Weights of a small GPT-style language model, trained from scratch on English Wikipedia: width 64.
Each number is 128 + 32 x the weight over its row's rms, rounded and kept within 0 to 255. Layers, rows and columns count from 0. The size above them is the row's rms in percent of the matrix's.

# layer 8 MLP up, 256x64, rms 0.323, rows 72-124, columns 0-63
size [ 97  96 112 102 105 108  34  93  96 106  96  40 102 100  90  97 102 104 106 108 104  90  97  24 106 103  82  91  99 108  99  94 103 116  96  96 101 100 110  97  97 103 107  94 111 110  95 100 112 111 111  93 100]
[[104 133 122  81 123 132 128 164  62  78 138 141 102 104 155 161 170 160 109 117 136 151 108 166 134 147  91 123 121  94 120 131 103 167 150 119 170 115 152 149 103 187  75 137  99  63 104 140 141  80  98  33 167  94 115  83  81 122  95 125  98 122 169 153]
 [168  94 145 140 138  93 150 119 124 108 148 129 120 139  97 115  91 148 103  84 169 170 146 161  60  77 104 100  97 169 120 133 115 100 136 109  89  87 104 133  67 103 102 156  45 176 132 124 140 138 124 151 194 141 109 152 145  91  67 154  74  81 124 133]
 [ 72 108 122 147  70  85 123 135 134  93 163 143 137  83 150  54 114 143  74 151  86 128 168 107 138 143  89 191 142 148  71 158 148 115  75 146 146  55  93 133 159 178 128 139 146 158 135 112  73 126 123 164 127 108 143 113 152 117 100  89 159 116 130  82]
 [128 177 123 124  99 194 150 191 133  78  87 175 110 114 157  86 154 102 146  96 117 128 108  93 144 133 107 142 182 183 147 165 166 140 164 125  92 144 117  83 116  98 113 154  81 113 125 167 139 132 138 128 160 105 118 121 148  59 204  68 111 153 136 161]
 [136 128  88 143 106  53 132 155 148 138  92  90  95 115 154 117 131 135 142 129 127 135 135 125 177 105 113 163  52 102  96  80 130  98 106 119 119 112 121  84 181 135  69 188 185 100 104  87 160  98 109 151 151  92 138 124 135 161 132 195 205 111 108 136]
 [ 82 143 158 124  83  89 152 129 189 140  70 109 151  98 129  95 108 141  80 123 111 125 185 133 101 105 109 175 147 108 121 135 148 156 135 142 155 100 115 165 159 183 129 146 120 104 139 128 183 117 198 152  98 113  92 107  55 152 144 134 136 119 212  80]
 [137 151  73 135 120 103 157 109 149 119 139 174  89 127 203 159 159 141 121 162 104 142 150 207 151  81 170 164 149 169 157 112 104 144 128 142 134  66 161 146 127 142 135 157 125 100 130 198 130  59 166 160 177 174 115  91 120 147 171 126 146 146 158 133]
 [124  79 173 102 100 139 160 153 134  97  90 155 155 126 104 143 182  79 114 114  78 117 137  76  96  46 146 174 123 150 132 157 140 109 104  82 112 120 115 125 169 109 120 127 110  86  97 102 136 146  81 156 143 131  47  90 152 164  96 154 123 197  93 131]
 [133 123 141 131 111 111 183 192 113 137  79  95 134  99 112 133 182  90 149 143 134  94 113 185 132 139 142 128  90 130 133 122 160  83 223 172 149 184 157 164 137 152 115  94 134 120 115 150 176 136 167 101 156 189  78 144 122 144 159  92 136 112 155 183]
 [152 151 159 141  60 100 120 106 117 114 149 141 100 129 143 149 141  82 135 138  74 152  90  79 128 105  93 107 107 136 140 143 116 122 174 175 111 100 145 127 152 103 186 149 106  74  91 179  90 134  99  85 232 153 126  93  79 127 118 121  91 130 150  77]
 [120 112 106  84 137  72 126 134 151  96 104 132 109 107 132  91 165 121 116 148  94  76 183 155 191 169 130  88 121 164  82 100 109 110 133 150 149 149 131  85 170  58 140 213 122 126 149 115 118 105 122 159 200 193 161  96  95 110 140 127 118 128 109 112]
 [119  59 104 176 133 171 120  96 133 123 118 158  95 119 111 103 177 118 156 187  80  72 122 164 106  97 108 156 150 146  77 190 105 107 121 115 118 104  95 114 111 171 142 148 128 115 130 168 167 144 137 172 157 200  98  68 136 123 123 119 123  97 200 125]
 [ 94 164 182 102 188 139 118 152  69 103 124 157  87 114  94  88 168 131 163 141 105 154  60 127 162  79  42 163 131 126 143 155 138 152 109 169 142  90 147 171 119 131 125  99 113  91 134 154  66 137 137 123 175 139  89 101 147 101  79 142  93 115 137 136]
 [ 86 110 122 117  49 148 156 138 104 115 148 125 121 140 182 184 115 130 107 144 167 146 126 155 129  72  96 151 122 141 158 184 150 116 179 104 140  95 150 141  80 120 132  66  89 128 138 120  97  42  98  84 167 131 140 200 125 148 140 124 102 126 105 180]
 [145  85 109 155 148 150 158 134  93 114 110 119 101 142 148  84  70 174 129 140 116 140 131 138 163  99 114 185 126 157 181 178 122  89 147 123  82 122 114 187 130 156 152  99 129 189 124 123 188 200 119 144 159 204 108 143 133  91 136 110 106  74 176 143]
 [122  95  86  52 173 169  97 186 120  72 113 162 106  95 130  76 145  66 132 132 133 182 157 146 163 127 115 155 140 142  83 206 141 108  56 156 108 128 176 129 120 109 152 140 161  96 170 153 107 119 113 161  96 137 115 105 128 126 156 151 126  95 126 129]
 [189 146 142 115 115 125 104 147 123 181 112 135  81  87 148  91 156 130 115 124 162  95 138 125 120  90  74 206 105 135 136  87 147  78 134 115 110 140  97 166 117  65 138 159 118 112 187 147 125 164 103 159 164 125  70 107 177 210 107 164 115 105 134 140]
 [108  98  48  89 172 119  54 162 114 150 137 150 156 181 169 138  85 143 118 113 110 125 153 162 108 104 106 134 127 104 113  95 150 126 134 162 166  70 122 129 184 138 132 153  42 120 140 158 119 120 111 141 187  96 105  92 159 142  65 143  96 158 136 127]
 [127  80 228 157  91  95  88  73  72 119  78 143 133 122 122 155 179 152 116 174  73  93 170  88 122  84 113 105 110 123 151  85 112 178 129 166 100 118 126 142 122  98 122  78 131 107 141 116 178 135  77 112 113 180 107 112 138 136 107 125 135 138 147 115]
 [177 159 165 139  88  99 211 139  96 145 136 134 109 134 138 123 147 139 133 138  99 124 211 116 130 100  97  88 111 104 161  85 119 198 182 139 134  77 148 117 143 149 130 136 114 126 130 173 117 110  36 146 129 136  86 132 148 101 101 168  98  78 147 161]
 [134 193  86 113  73 125 111  91 103 175 160 184  99 173 128 143  99 108 148 111 127 103 160  85 115 156 141 125 106 102 135 146 184 112 194 116 154 173 115 100 102 135 152 105 107 110 151 102  96 137 144 124 166 188 114 162 127  80 122 196  91  60 147 124]
 [155  96 150 167 117 116 135 107 135 106 122 135 125  81 142 129 109 183 132  81 144 123 169 174 134 170 129 145 136 133 117 174 160  66 153 149  97 119 141 174 159  78 143 192 146 100 107  88 153 168  62 162  92 127 191 101 117 129 151 208 153 112 137  82]
 [125 170 163 131 148 113 153 116 115  99 164 153 175 101 172 124  50 142 135 213 148 128 163 136 133  86 159 118 124 101  82 124 191 128 156 131  75 104 146 156 141 139  81 147 151 126  77 170 119 130  98 123 151 116 139  41 156 105 135 129  91 119 181 144]
 [148 141 131 162  92 131 125 111 141  95 156 143  64 156 136 156 127 104  82 170  57 131 171 132  86  84 179 149  94 142 105 156 138 106 165 124 131 136 166  50  50 132 119 145 142 133 150 145 111 107 138 157 160 185  96 106 173 130 146 148 186  77 133 142]
 [125 137 149 118  95 146 151 169  97  97 155  90 132 123 131 135 109 122 142 116 160 186 110 191  89  84  76 103  76 104  93 130 177 111 103  84 167 109  79 102 174 125  83 112 118  94 113 176 155 125  87  90 146  88 105  66 114 146  81 175 145  85 152 117]
 [114 185 152  86  98 162 146 141  98 147 161 157  93 178  74 190 141 122 141 124 123 169  84 171  98 137  74 125 130 111 111  81 153 131 124  82 128  69 132  98  46 120  54 132 115 126 138 174 133 155  92 137 158  86 126 115 141 135 149 131 158 146 130  80]
 [113 144 136 181 100 119 167 109  94 160  84 114 104 160  66 128 118 119  96 104 199 111 168  67 112 127 117 131 181 137 113 110 125  68 137 120 127 165 122 118  80 120 151 137 163 164  98  97 147 118 120 163 154 194 165 115 152 125 181 124 150  99  63 188]
 [143 122 167 122 117 138 132 147 159 177  51 140 138 128 139 177 158 168  73 142 167 119  74 135  91 113 122 165 136 127 186 137 108 133  86 121 113 126 167 125 185 142  55 173  89  99  90 156 134 147 117 149 215 148 138  92 141 151  95 114 136 134  80 115]
 [120 122 156 108  89 100 134 182  79 122 159  78 118 160 173 124 103 109  67 147  75 109 131 134 130 104  99 119 105 142 137 142 128 184 175  88  99  81 195  92 114 169 130  63 151  99  72 126 130  66 108  97 126  98 124  99  90 133 107 147 122 165 170 108]
 [199 103 187 118  70  87 148 170 105 129 119 110  44  66 183 173 109 117 167 113  97 173 155 118 127  95 114 123  92 140 150 106 116 130  99 153  89  90 156  77 145 172 181  95 111 115 105 110 135 146 128 147 129 128  83  99 152  93 117 124 115 109 147 151]
 [163 113  51 147 115  72 109 158  98 126 141 114  81 100 127 159  89  97 134 140 104 182 123 144 221  93 118 128 151 206 159 113 139 137 145 159 111 160 131 102 121  80 127 102 167  98 104 117 109 136 144  78 156 124  87 121 132 111 139 157 140 127 168 203]
 [124 153 162 116 128  88  77 102 100 114  94 171 135 121 156 205 107 119 139 147 116 106 151 167 101 140 169 132 136 131 134  55 115 144  21 144 161  91 128 157 131 146 134 124 119 147 165 124 146 127 134 149 125 223  93 127  97 182 156 149 107  88 145 140]
 [105 153  78 205 131 112 107  79  82 145 173 152 124 132 145 153 121 159 138 156 118 146 146 158  99 168 159  99 117 147 106 181 179 189 145 106 160 117 111 156  96 141 127 110 130 121 121 146 155 180 145  94 218  96 123 140 119 140 172 131  56 140 176 136]
 [136 193 111 187  65 139 139 127  71 112 103 113 170 100 160 137 170 130 155 120 112  92 129 168 141 138  70 108 116  78 170  70 160 102 156 185 109 136 171  74 139 145 117 117 123 184 102 150 148 103 153 132 169 173  90 137 106 143 127 169  92 148 130  97]
 [165 154 132 107 152 180 161 148 130 129  67 125 110 120 112 126 213 131 113 168 165 135 143 171  89 121  94 138 186 132 124 156 101 119 121  99 114 113  90 144  93 121 101 191  86 107 189 118  97  77 169 167  97 100 140 153 127 155  94 179 145  67 116 100]
 [117  85 125 140  77 146 139 118 159 173 135 139 102 163  82 135 148 140 194 184 165 156  96 170 165 124  89 110 158 175  83  92 122 178 119 148 165 154  97 110 144 163 147 144 102 147 184 139 162 129 163 147 121  83 101 136 124 141  93  92 141  91 213 109]
 [166 115 102  98 156  27 140 182 163  62 108 131 116 139 170 168  94 164 147 196 132 138 176 127 141  97 119 149 123 156 145 143 145  96 147 158  89 109 140  49 174 125 136 113 139 129 114 124  83 112 135 108 115 167  73 144 103 122  88 124 157 112  94 133]
 [ 92 141 169 175  99 117 115  67 128 130 112 116 164  28 137 133 119 102 136 137  75  63 149 145 135 113  98 149 148 110 123 183 136 178 191 153 123 121  92 157  69 133 184 114  81  94 119 123 106 108 152 112 142 132 171 126 184 136 163 109 127 142 156 113]
 [159 123 130 177  88  85 117 117  86 130 134 133 118  92 133  77 121 177 140 138 123 140 174 114 133 116 107 188 121 144  93  94 146 142 112 123 107 160 147 161 144 152 161 139  98 121 105 156 141  59 117 113  81  93  89 159 176 129  79 205  58 113 191 167]
 [171 101 159 139  85 113 125 116 127 121  98 116 131  87 106 118 157 100  52  84 139 124 157 155  98 123  91 175  88 132 179 167 173 203 159 124 108 145 166 168 124 104 136 152 119 138  84 165 155 195 105 172 160  82  90 121 178 125 125 172 144 144 139 105]
 [140 137  72 180  90 121 109 144 112  79 129 136  66  52 115 148  76 125  61 159 128 170 162 137  74 115 124  71 102 180 106 131 118 146 140 131  86 103 126 136 119 150 113 163 141 131  63 179 127 163  94 146 170 128 190 118  93 106 143 120 147 124 115 112]
 [ 83 179 110 151 152 184 119 153 139  63 140 142 174 121 102  51 139 107 117 176 140 123  76 144 150 121 141 143 144 113 133 117 120 130 139 112  94 109 170 146 132 152 148 132  74 149  93 126 135 131 159 168 178 123  42 126 188 174  99  68 169 118 110 115]
 [132 129 128 136 149  87 101 180 142  57 140 122 143 170 139  75 200 125 174 136 163 123 146 189  93 132 126 121 111 202 125 146 123 140 137 131  87 120  84 121 138 127 120 140 172 107  79 133 141 106 209 119 161 173 112 179 122  78 105 153 113 105 124  77]
 [135 165  89  89 127  75 143 123 110 146 107 111  69  86 160 157  96 132 116 187 133  85 188 119 117 157 124 148 149 141  78 131 115 169 157 135 156 123 157  96 200  80 181 135 105 108 180 101 169 112  77  83 132 157 154  99 112 145 129  88 170  93 143 147]
 [167 134 103  92 149  86  98 133 147 117 170 151  52  98 106 142 159 129 173 150  61  95 137 149 109 128  63 145 121 111 158 178 137 105 135 112  94  77  74 153  76 127  99 123 158 108 154 131  99  79 158  93 148 146 150 144 163 140 116 140 129  93 129 211]
 [132 111 170 121  95 106 101 137  52  97 102 102 148 152 121  69 149 142 109 101 130 112 217 135 142 100 100 145 101 123 126 129  82 159 181  88 100  91 116 144  81 116 138  95  82  90  99  96 201 121 103 111 154 143 111  73 119 117  94 178 107 153 129  94]
 [164 110  97 126 108  98 154 159 103 100 122 167 125 164 133 176 118 118 142 115  42 114 137 143 148 123 122 183  89 147 123 132  95  56 101  94 129  96 123 169 106 115 152 101 112 139 154  57 104 109  47 150 159 102  93  43 128 130  96 117 112 101 132 146]
 [ 92 117 178  95 188 168 158 130  96 123 118 164 145 165 140  90 147 141 129 112 139 121 156 111 146 136 101 172 160 207 197 180 124 154 144 129 143 126 151 136 105  82 182 106 109 171 118 111 159  79 150 189 150 149 128 119 133  91 151 118 115  72 123 195]
 [144 149 135 145 109 131 118 148 129 104 162 113 108 174 123 167  75 128 126 212 151 190 121 169 168 124 123  92 137 157 119 146 185 148 109 116 118 140 134  73 172 105 151 105 142  75  35  99 123 146 107  88 158 110 143 117 108 134 126 113 121  97 182 202]
 [115 117 172  82 112  88  90 181 108 140 194 116  58 149 151 143 174 122 138 138 124 178 131 146  90 169 151 164 134 129 146 111 169 123  78 116 150 129 145 145 109  97 178 173 159  95 150 137  47  95 147 117 159 105  82  87 109 134 138 158 185 147 120  97]
 [117 153  86 164 111  91 163 116 119 104 126 115 140 134 135 196 130 147  82 141 136 128 214  81 187  93 182 110 139 160  75 152 137 140 134 121 142 173 116  72 191 122 136 187 121 122  44  96 135 142 106 126 132 160 103 117 112 100 115 150 153 152 105  98]
 [135 129 145 177  71 147 151 130 145 122 121 123 105 113 124 154 135 122  94 201  70  99 150 170 146  88 134 136 112 127 165 100  89 215 113 131 182 136 140 156 145 199  77 116 104 111 171 199 154 128 138 119 117 188 133 162 127 125 129 103 184 108 144 127]
 [ 76 136 138 120 149 191 179  74  95 183 127 155 108 202 118 125  99 176 150 128 189 148 137 135 179 133 138 172 141 157  93 126 115 143 137  93 150 176 159  96  98 103  84 147  75  92 156 105 189  95  96 132 113 115 140 150 164 162 138 141 109 118  93 136]]
# layer 8 MLP down (transposed), 256x64, rms 0.329, rows 72-123, columns 0-63
size [ 94  96 113 112 118 124  32  94  90 105 106  40  93  89  82 103 105 113  99 111  99  81 109  31  98  94  82  88  98 106 111  99 100 119 105  99 103 111 111  94  97 107 106 106 106 111 107  96 109 123 112  97]
[[125 171 115 103  72 124 105 102 134 117 119  63 138  56 123 127 139  65 159 133 147 147 114 130 189 134 161  76 175 170 157 132 124 191 133 114  92 168  88 124 119 128  94 143 127 129  92 117 137  88  78 146  93 125 113 103 118 132 180 149  87 147 110  46]
 [109 141 133  99  97 200 164 179 161 177 114  81  79 125 112 154 138  94 138 117  97 123 135  86 178 151  95 134  86  87 102 138 159 167  99 133 103 131 128 177 124 156 119 119 101  79  95  94 158  91 111  54  75  90 144 153 146 168 172 121 173 127 137 143]
 [122 127 126 149  79 135 136 137 176 100 173 127  96 144 182 143 103 122  98 175 169  92 133 119 126 141 168 167 161 131 171 176 140 114 140 122  93 202  97  93 128 169 167  83  91  76 105 100 126 136 128 107 144 136 191 145 173  83 111 154 206  96 121 145]
 [138 151 143 140 160 101 154 112  62 108  48 107 157  30 129 135 155 123 127 161 134 129 151 137 141 160 124 131 129 109 121 178 175 171 120 117 124 150 114 138  92  89 152 116 149  94 153  97 106 102  93 124  53 166 123 127 162 106  65  95 168 109 137  74]
 [135 124 157 131 125 188 179 151 114 168 142  49 147  94 109 149 149  78  92 150 121 121 197  89 136 144  72 122  91 104 140 147 146 111 129 156  83 140 172  80 171 123 134 142 117 156 146 148 178 173 193 107  97 123 140  74 163 127 102 127 144  84  98 113]
 [ 79 154 124 112 164  72 130 157  87 143 106 109  88 120  65 167 140 136  96 120 169 177 170 141  85 131 127 149 146 106  94 100 121 102 111 204 170 117 110 125  74  97 128 108 127 142  87 135 144 161 133 189  90 124  76  93 174  72 138 124 130 142 167  84]
 [ 94 130  94 120 165 111  90 154 163 102 164  95 112 128 148  51 106 146  87 125 148 196 143 148 102 165 141 116  79  96 206 208 134 182 156 104  71  85  96 132 106 155 134 109 133 145 148 123 139 133 128 126 129  91 101  58 136 112 107 103 117 133 126 102]
 [ 97 164  90  95 130 143 168  88  96 135 149 112 168 154 167 105 142 149 129  34 140 120 106 140  87 183 124 183 179 106  83 118 138 145 114 125 160 167  92 122 104 153 169 119 123  85 117 140 181  92 139 202 146 127 135 156 167 148 140 121 129  87  69 117]
 [138 166 116  74 134 167  79  89 141 129 115 104 134  74 136 129 106  95 123 112 142 145 146  60 105 126 124  48 184 116 179 172 176 150 121  87 137 190 140 120 170 174 111  69 170 155  91 137 113 140 102 163 136  93 146 116 132  67 148 147 120 110 115 109]
 [178  52 141 134 158 155 190 179 144 183 136 112 128 147 101 141 154 182 144  80 130 130 144 104  90  82 127 146 148  74 105 132 161 160 106 125  92 109 139 121 126 159 128  82 184  86 112 149 127 107 118  85  80 116 157 164 149 127 175 126 134 110 205 111]
 [143 161 133  71 127 200 104 211 127 192 141 117 123 174 154 124 134 141 128 141 121 110 128 120 145  93 166 129 116 132 197 133 208  93  85 169 167 158 150  96 108 127 118 103 133 100 115 114 112 160 168 123  63  99 164 108 124 123 159 138 114  77  92 130]
 [ 80 107 193  88 142 143 120 105  66 139  98 130 181 155 118 118 134  85 104 165 141  81 108 150 105 140 181 144  91 157 119 208  86 149 164  69 138 111 123 123 117 122 137  94 141 112 114 141 140 128 118 118 133  97  94 140  93 166  52 129 101 161  60 156]
 [108 146 122 153  96  71 121 153 149 151 177 112 148 173  55 121 135 113 101  62  80  93 117  74 142 112 192 149 115 137 192 111 151 113 156 124 127  85 117  78 151 128 106  94  98 132 126 111 147 121 115 129 153 142 207  68 138  91 130 122 136 139 182  96]
 [194  96 183  86 152 121 138 125 159 128 171 143 154 140  67 157  96 129 132 130 162 154 154 142 133 107 137 109 161 127  59 129  77 148 170 166 114 133 109 179 132 142  85 144  88 112 102 138 146 148 135 116 159 125 127 158 107 180 136 163  75 231 109 117]
 [149  91 127  85 104 111 119 129 147 142 155 148 161 136 122 133 161 134  99 104 138 101 131 153  98 136 153 111 131 149 107 142 124 110  97  85 184 134 125  93 150  57 144 138 194 142 120  91  95 105 103  70  96  80 170 230 104 155 111 166 106 106  47 141]
 [158 115 131 120 122 111 141 103 116 176 145 135 105 132 101 151 150 181 156 164  90 126  83 128 116 143  96  85  47 124 158 103 146 116 108 173 105 177 112 116 131 121 106  91 101 171 147  89 155 196  97 119 176 218 104 198 120 135 152 115 101 116  93 100]
 [105 136 154 120 122  84 165 234 157 123 121 108 189 107 103  85  73 135 153 158 165 119 184 147 135  92 104  88  92 107 164 130  92 103  91 139 127 123  81 100  93 107 131 207 131 135 143 160 151  87  98  93 103 143 124 115 149 107 104 134 163 115 167 141]
 [ 77  90  82 147 171 193  90 128 121 145 186 137 168 190 151 101 132 122 119 127 120 114  79 122  72  96 120 157 148  99 128 116 118 182 155 165 129 125 174 182 184 116 123 108  79  84  98  74 111 110 102 140 141 153  95  87 121  99 131  93 129 133 121  77]
 [152 100 126 158 115 152 147 121 171 138 155  96  40 123 129 139 114 124  92 111 148 122 176 147 135  89 127 109  70  95 152 101 209 131 104 108 118 118 128 117 146  86 119  62 159 122 106 169 162 115 129 102 162  61 148 175 135 107 137 162  60  78  86 131]
 [118 124  36 161 170  92  71 130 149 104 128 157 173 113 182 104 149 126 112 111 178 114 127 104  88 124 127 112 121 159 137  98 121 108  47 102 124 127 131 143 142 187 128 103 153 139 107 141 119 146 180  59  93 132  81 154 170 111 131 114 194 131 165 143]
 [124 120  59 180  52  93 108 133 147 138 102 185 145 155 157 140 122 130 139 158 144 138 136 144  57 152 165 151 121 172 172  61 186  92 108 131 136 192 168 135 167 145 125  88 156 127 110 141 136 147 122 118 119 180 171 116 164 149 174 135 143  99 156 123]
 [132 119 156 127 119 154 152 119  74 156 126 131 125 158 155  93 140  48 116 176 139 143 115 136  92 132  98 101 117 135 159  96 193 176 120 112 211 134 119 152 143 160 133 140 151 150 144 155  71 126 200 109  92 174 107 186 122 139 155  52 115 137 161 144]
 [ 80  83 149 167 114 146 111 172 117 146 162 197 102  80  81 141 124 105  86 137 160 170 160 130 162 125  75  60 128 120  76  97 153 173 142 139 105 125 161  72 157 114  89 135 194 106 127 105 189 139 147 128 123 107 113 148 112 186 110 154 115 107 128 128]
 [132 136  98 200 115 156 126 149 103 158 128 148 106 187 132  85 140  99 107 115 140  64  95 220 167 146  67 147 139 120  68 105 188 137 116 127 142 124 106  93 143 122  62 106 126 143 149  92 161 100  66 152 137 133  82 127 114  83 122 146 108 110 118 134]
 [ 84 187 135 143  91 162 135 135 150 120  92 146 165 184 129 206 126 127  96 105  38  92 135 114 132 124 180 126 159 122 116 161  98 112 143  91 134 147 149 103 112  78 160 112 133 109 170 138 107 121 119 191 142 112 121 114 170 123  72 163 107 119  54 150]
 [ 70 105 110 143 159  89  97 114 114 165  57  96 165 113  82 130  82  83 189 158 141 126 140 141 127  93 141 219 135 131 165  98 118 121 103 122 100 172  75  99 158 119  95  90 112 121 153 107  71 165 160  81 107 102 132 126 122 177 130  89 119 125 128 126]
 [161 112 158  99 133 136 144  50 147  77 182 145 130  89 109  91 151 150 106 128  86 108 128 173  54 145 113 153  98 105  87 168 121 128 132 103 164 158 182 119 107 129 124 122 153 110 114 145  51 152  99 184 130 132 117 209 145  78 130 145 104 138 124 101]
 [104 148 102 141 143 135 106 164 170 156 134  86 134 136  99 124 142 158 185  53 111 177  97 124 151 130 144 132  82 118  70 163  68  81 146 193  89 116  93  89 130 143 176 123 195 120 168  87 151 107 132  99 111 133 152 104 133 180  91 148 121 129 159  94]
 [146  86 100 151 168 190 161 104 156 100 138 175 120 144 128  94 161 125 117  70 130 118 144  76 171 157 143 120 122 135 162 106 129 109 160 127 102 156 144 234 103  97 126 181 134 113  89  94 179 141 172 120 181 137 159  98  85 168 157 144 149 117 154 130]
 [ 94 136 123 132 172  96  80  97 139 146 125 168 206 156  83  81 147  91 138  89 157 131 128 165 130 155 115 115 151 126 168 152  94 156 136  78 166 101  73 137 125 131 124 134 196  91 135 141 128 147 177 166  94 178 151  63  97 184 144 125 149 139 107 170]
 [152  87 115 135 106 123  82 108 151 171 134  95 152 118  84 135 164 116 121 147 181 102  97  71 147 122 146 114 119 125 120  78 170 137 134 143 145  93 205 101 171 103 118 111 149  75 172 120 107 126  80 100 128  80 145 148 110 138 156  61 127 149 210 185]
 [151 140 146  69 141 176 131 154 170 100 111 131 141 172 111 148 168 138  96  94 105 169 116 147 133  90  89 173 137 160  77 135  78 152 111 127  94 165  93 133  78 141 146 106 146 146 177  71 158 165 120 127 139  47 159 119 154 190  86 141 142 167 134 165]
 [156 149 196  93 166 115 133  99 148  95 150 170 137 165 112 118 111  93  89 161 127 114 118  72 109 122 103 148 157 118  94 111 121  95 211 132 149 173 129 136  91 106 173  68  91  83  97 154 176 108 134 135 154 146 111 166 136  75 160  87 116 190 103 144]
 [152 127 173  46  88 101 169 155 117 105  90 166  83 133 164 147  92 179  95 119  99  83 172 121 122 146 131  47 142 166 123 124 145 133 128 130 170 134 103 192  99 119 141 151 150 152 123 127 158 157  71 138 199  81 127 131 131 113  97 121 146  98  91 130]
 [153 108 137 100 107 160 131 161 181 189  94 126 157 168 112  92 137 123 144 136  94 106 146 104 142 117  67 167  43 161 127 142 126 151 157 120 176  37 148 110 102 158 160  85 138 140 150 134 109 139  94 101  67 109 158 139 133 108 138  88  98 109 162 175]
 [120 140 129 115 145 126 140 138 162 136 117 144 178  62 103 162 184 116 161  78 112 175 149 125  87 155 136 106 143 127 160 117  81 124 164 116 120 138 124 140 162  75 130 165  69 171 140 126  86  74 145 105 160  83 159  51 131 178 109  94 138  73  77 112]
 [137 105 115 185 178  72 167 134 145 105 107 147 144  90 101 124 141 151 124 110  89 116  39 138 105 165 101 143 124  69  94 131  98 152 117 115 137 107  97 135 157 152 142 137 103 171 114 122  76 100  71 127 142 208 133 129 117 138 148 151 193  88 135  67]
 [ 98 140  84 124 131 150  95 118  66 117 143 136 143 136 116 112  75 155 188 147 131 110 173 151 128  81 128 113 126 187 157 140 161  91 136 105 131 168 152 171 115  48 118 168 161 139 181 151 164 110 155 155 115  99 105 111 159  90  76 197 168 158  96 109]
 [146 137 116 113 177 159 113  99 140 116 111 159 109  85 144  59 124  99 141 153  65 142 146  64 159 151 131 113 165  98  71 134 130  90 143 148 129 161 128 144 176 177 125 143 136 107 171 161 134 185 178 159 160  58 140 153 125 107  95  81 171  93  86 115]
 [147 132 226  54 182 107 209 134 139 138 163  77 166 149 122 160 113  99 101 110 129  80 124 123 145 160 125  94 141 110 105  55 129 176 125  98 174 123 112  95 123 101 126 118 151  85 143 100 137 157 147 125 131 112 100 162 131 146 121 127 138 169  92 171]
 [ 99  81  91 197 104  76  86 149 178  97 127  99 115 108 112  94 104 139 155  80 168 147 115  93 110 126  88 174 106 156 153 148 158  96  89 136  90 138 183 143 154 139  67 117  93 117 108 134 131  83 135 132  84 118 166  77  93 176 138 143 155 149 149  73]
 [170 139 126 164 115 129 140 115 141 171 115 166  85 133  97 141  59 161  93 143 139 208  63 101 155 170 145 111 137 138 107  98 121  84 124  92 123  72  83 100 100 114  73 123 161 185  93 134 172 171 130 154 126  83  86 116 170 134 140 130  89 145 102 111]
 [144 123 136 154 128 159 158 100 136 199 105  90 148 165  69 116 109 162 124 121  92 120  55 141 123  91 183 155 139 175 162 162 124 104 101 147 169 203 114 118 136 132 131 147 155 150 144 104 103 124  59 160 118 146 107  92 127 121 129 102  44 112 138  75]
 [109 179 118 196  72 108  94  81 144 112  80 150 146  91 171  90 154 150 155  81 133 151 103 165  63 128 101 173 127 181 182 181 102 105 112  93 116 115 124 121  56 138 135 122 133 129  98 124 112 118 111 142 138 146 107  78 147 160 136 136 142 169  75 101]
 [115 219 135  86 145 121 119 106 145  81 171 131 114 163  94 173 101 183 135 128 112 121 149 147 123 169  88 190 114 135 126 167 137 128  91  93  58 115 132 166 167 138  63 116  81  87  99  79  84 133 181 121 114 128 101 111 100 116 145 159 141 110 108 138]
 [112 117 137 101 122 152 107 181 151 120 159 120 147 103  91  87 112  89 115 103 125  99 166  93 155 148 150 164 138 111 140 196 128  88  67  90 172 100  60 124  91  96  70 153 180 132 137 131 143 137 185 102 121 173 195 115  74 135 144 118 102 122 150 170]
 [143  60 144 116 163 110 171 138  95 126 127 154 125 110 101 162 127 151 149 168  97 104  54 129 130 111 145 108 157 174 108 177 127 185  81  68 103 155 132 116 141 105 134 101  95  45  82 132 145  83  95 141 131 176  67 106 158 137 108 120 140 165  97 146]
 [152 202 154 100 105 116 152 164 109 147 122 106 122 140 140 177 110 144 154 124 147 134 140 132  43 131 103  96  67  98  89 143 138  97 136  80 108 132 121 136 193 177 130 166 161 104 110 156 150 146 156 136 122 100 108 100 135 200 163 122 133 223 147 136]
 [ 84 177 114 168 159 109 115 103 136 132 154 137 141 171 106  45 127 156 119  72 134 118 108  80  63 140 108 131 153 215 137 212 176 120 115 141 163 127 124 154 154 124 129 114 121 138 135 135  63  97 129 133 107 118 144 180  92  90 134 131 181 116 136 135]
 [ 95 142 116 127 120 133  84 165 120 149 178 119 187 122 161 108 121 141 114  97  84 153  90 141  71  82 146 138 152 123 161 120 145 141 147  44  56 155 130 144 153 131 120 151 187 121 177 133 133 118  68 120 154 153 180 168 114 165 117 201 151 105 134 155]
 [192  88 107  62 169  78 169 170 107 142 150 141 122  97 102 196 126 161 151 155  77 101  81 115 134 131  80 134 119 153 101 144 135 152 108 171 142 164 115 146 148 124  74 132 138 162 104 135 147 156 121 173 105 156  92 147  98 176  74 117 118  88 117  72]
 [155 107 134 125 158  94 122 120  94  88  63 125 116  81 113 101  58 123 138 132 171 168 109 130 161 116 111 146 199 124  92 131 155 125 123 117 158 115 127  74 161 127  80  95 134 168  96  89 120 114 124  94 124  76 125 163  93 107 136 131 136 121  11 110]]